{"n_layer": 8, "d_model": 256, "n_head": 2, "n_kv_head": 1, "head_dim": 64, "d_mlp": 384, "vocab_size": 8192, "activation": "swiglu", "norm": "rmsnorm", "norm_place": "pre", "norm_eps": 1e-06, "positions": "rope", "rope_base": 100000.0, "rope_fraction": 0.5, "qk_norm": true, "attn_scale": 0.125, "bias": "qkv", "tie_embeddings": true, "parallel_block": false, "init": "uniform", "init_std_qkv": 0.0229, "init_std_o": 0.0, "init_std_up": 0.0229, "init_std_down": 0.0, "optimizer": "muon_variant", "lr": 0.0105, "lr_mult_down": 2.0, "beta1": 0.93, "lr_head": 0.00502, "warmup_steps": 0, "schedule": "wsd", "decay_fraction": 1.0, "decay_shape": "linear", "final_lr_fraction": 0.0, "batch_tokens": 16384, "seq_len": 256, "doc_mask": true, "train_tokens": 148800000, "steps": 9083, "dataset": "wikipedia_en"}
Each number is 128 + 24 x the weight over its row's rms, rounded and kept within 0 to 255. Layers, rows and columns count from 0. Numbers have three digits each. The size before them is the row's rms in percent of the matrix's.

# layer 2 attention value, 64x256, rms 0.0882, rows 41-48, columns 0-127
093:088153143138130106125161104084131153144146120141132146108110129147073113127167171099102132138170180135118129105100144130152112111159117072171084051128111156131119119140137124121115088091116137133112137134157140152126096110160121122137130125150154146137076130100170089118096115133127145120123156100143160100118144131142134119118139151083136099118095130178116177122154123136108108149133
097:119134095131100133169110134128137095123100166153117112135121123095108166130131143164112173122178116124134142161127126128148123105146141162153144145170131147128115087152141142166183161132132142134123134143140117070146070142131117105175157147075159087139111114150134119116177088136168118160153137170110123116127124119115170161123112133105142129161147154103130160101123152175092136173089
100:144143159157127144169164175117095091138109126122136117115192083136087147133134099144097112103107106120135111111120137084173157137116115163103163146115108125166134091154166154147108120151120140153159121111125116123083162136068160122140120130150120133143108134127139113153100155135145135115100133141164209149144142142094153100145160107153134140117161114128096145125118126108117097140117
092:120161126157132098126146092112140111132120141114133126189134110097127140119112160138132160099092093130156160110117150171129112114125140108179107098094122147107134138114139117067119108131114101140162141100136085127134113123112159122100142138172142132158150091148131113171160137140161125125164126120110097125133150164123090151103131074089187128106128132115162137134154165136091093123110
095:132146128115084167152098105152113175128128164154136125167168128143138117149108176140114187120156128138122136099143148131126086106132144140116152152063143147077113131136131101145107161114113122128166110125118144140168125101117138135111094167149116136117105150158110185158087150144136113119083129147152128127161128139130149140140090178113128105156141130153163104159093142107095144121118
104:127152143079109095120066133165145114115160122136113166104102132194147170103151137140151081183125141100129125118137137121150166113101086125136111121160110143120135126134123115152132114093166121142106107127120083101124119146143140129113162132120096102120119130152111123152163134123107133119171141141143134118083156117132118169101125163090124113118094123147130098162143112113121128154092
099:099089095091106117104176105114163121138151125131144123143103141134111120142156143146130140085143128112125156156172142144127129124101114139119161133140096089143139159161103102165064139089124114150166152151137135070120123148110135128097140145168094109117104104104145121102131145144093111120093094143125101112093133141122124139108122143137166143165126150179131169122096145117099105109116
104:111136078094141156164109163124099141119155129121158143107156112090111151122134134104128134127131165143123142112118112161131133118162158140101129111087108110121146126088154165093100117168134097136124133141126102156104094138084152135138146147110122141113098182136127138127138122173138146146113106134136133094117135116148101096158124148107109137125114122101122114121195183109128092107101
# layer 2 attention output (transposed), 128x256, rms 0.252, rows 41-47,105-111, columns 0-127
101:106111149146088118121123118138115148129143113124124171103153165097099093132105108138129146098081141131113131122165131127161134095097098149149107134120110135135105147131132142147143136117081175122153104093157080088079129105162157105137141140174115109114172167147121141131126118101113139111103097094127107152132152136160153150141066109096109146114118143094117082188157123105092159112107
101:177156125127107167059094159118101125150149175137131138147122107100129113124103150112115140125105079123138131118084104141104154089154133207188108123112098116128108143107154144165106120112123131125101119168132182120121133137152118142139088108130116098139135126118145149129157106126183134142120088103105150146083136144150106117141159133107126130086130172145150144121145104157058123097122
098:129081121080128091128133105138144142129169091116127117122117138127183108145176135145124108141114108152113161125147116132153103106118141107109122123121108141110099143143086083126121132123129152145113121137079131154152167134112107074131106111156130111115204109095124128143110150162121115131154128154153153137156139140081092157122113118087124097125110110177102139144140106129131127123130
097:137127084123095139131126136171129116109124117157128160097116106140114117136100150135095067106126131137127116135142143122145112143102170174142122147110086135183179111132102121123153138110130149109141129149134132130169080089124132125076128147125121090127108109146121098161133139068152117133136125142130152122157156106102148150141119151131132103119130125136143100166111124154122131041118
101:089177119176157121142115093147137152117128144099127119145136171104122144113143127103140099088104172127114104135147110085146099117143142153113135138105131130159106151068128125148122084132138102117171134136114120088119134094112093186141104156124099121132099121115118125146073084152103158144117147118103108112129153164123114137130139129123139090133138119143155132140090098167146118118160
105:153123128138178122136115163140115109134114169140093113091118093081146140119115122133107151168160145111146153154129121099157093122138119151139173145107153147122137120085153139129162147137111107098100125109132096132117131081127099179133126125127136081153150129141113101108098079080122148126108099152127124111136162108095074091184130131183132106130148115110104137117103135143100132068123
100:135132126151163145112126118078134104141163145136114143090123133110125082103145109154137140152131113104126077126131116128143113113111103125149115137122152138099160142124123119147095108118174123117153124121093145137099116103107115092094123125103083148116075134123110122130111163167070115135118131117132126141124118149131191134134167113149135094116131110097086120106143105121148122098093
094:127113100089169161158183173121147140145137094129156107129122146138126147139118135133171142135200097139134154136126139139125135125152163125126159161103157149144102110096097109114150105144168139157113130133076136183120103113142146249136103127114138107132124118151104103147124158135130127118166145161092148106103128101125118104123142112127128122133158111112120115092131139112129129123086
094:112080126134083130130137104127145097117103117109151102109157139126124122069154142133163135137108158123090117128101143121147143159112106066077098125091124120127141173151138126148128169147100132127153123098094133145150081132121162128085115137099146162111159134093096095133107131128104103140136134145134125147099144155121152103127132128163131122141105152115104159117113143102170133132096
099:124129134146128129121095130129147110131106101145088119156131102176104148086131114109147165078094139115117103124150121136129142125158116130176147130181128108128150131111155159150146160124137129140169129104125135109123133119088138166140126136131120119120131096112125111106140107120118161127104135114122102120086122105143122174153171138107120087144087157104126109152105084162127140117147
095:146092123133185106107136138107132128158107107144126143099140130139089125163169138131165100149106162143140128140124132139152122130119118090134160113136134137162117146130144148178110116126090126149115125102089088149092121172130165149118116122103111123115132121089125154125151102149104141148096112122094125179160135107154118151121121166153159146162111119127090137098115151099146114099077
093:110112158139124096104109152148115123129152125137102081159109114105129140118093131150104130140168116152132138137143095139094174135127116107152140113158140143137123128158134092164102180120081145126128116144111151135132143161107128174136144137145162164138093150135154094126181111108161174088122160132164102126131092120145105128139157147137150145111122130170111152103128097131124142099105
091:118163094164129149144136091075083131151158081108160133119099146111135113095099112104147136078124093145160106118179154142102122131126133126092106134166116116131154155143108096109083128102187139175128113157149111096150120133130146135138089122140093176148122130116088126117107193153098145121167147143171170123148155111132149112123133119138128112117176138146163108144126146163187145154137
092:126165121084150139138116145156121145152107135141140108137139157112147137115094097151169179137121107124128134119091104133139126200156133118097156107139114091165099107155155150126123152155119080137129097148112139115152102153136116168145115155125167119149132173085158122159074069097155102129151116157083129130102186114117105140114109108111127146152109140122128135144092131119124136151185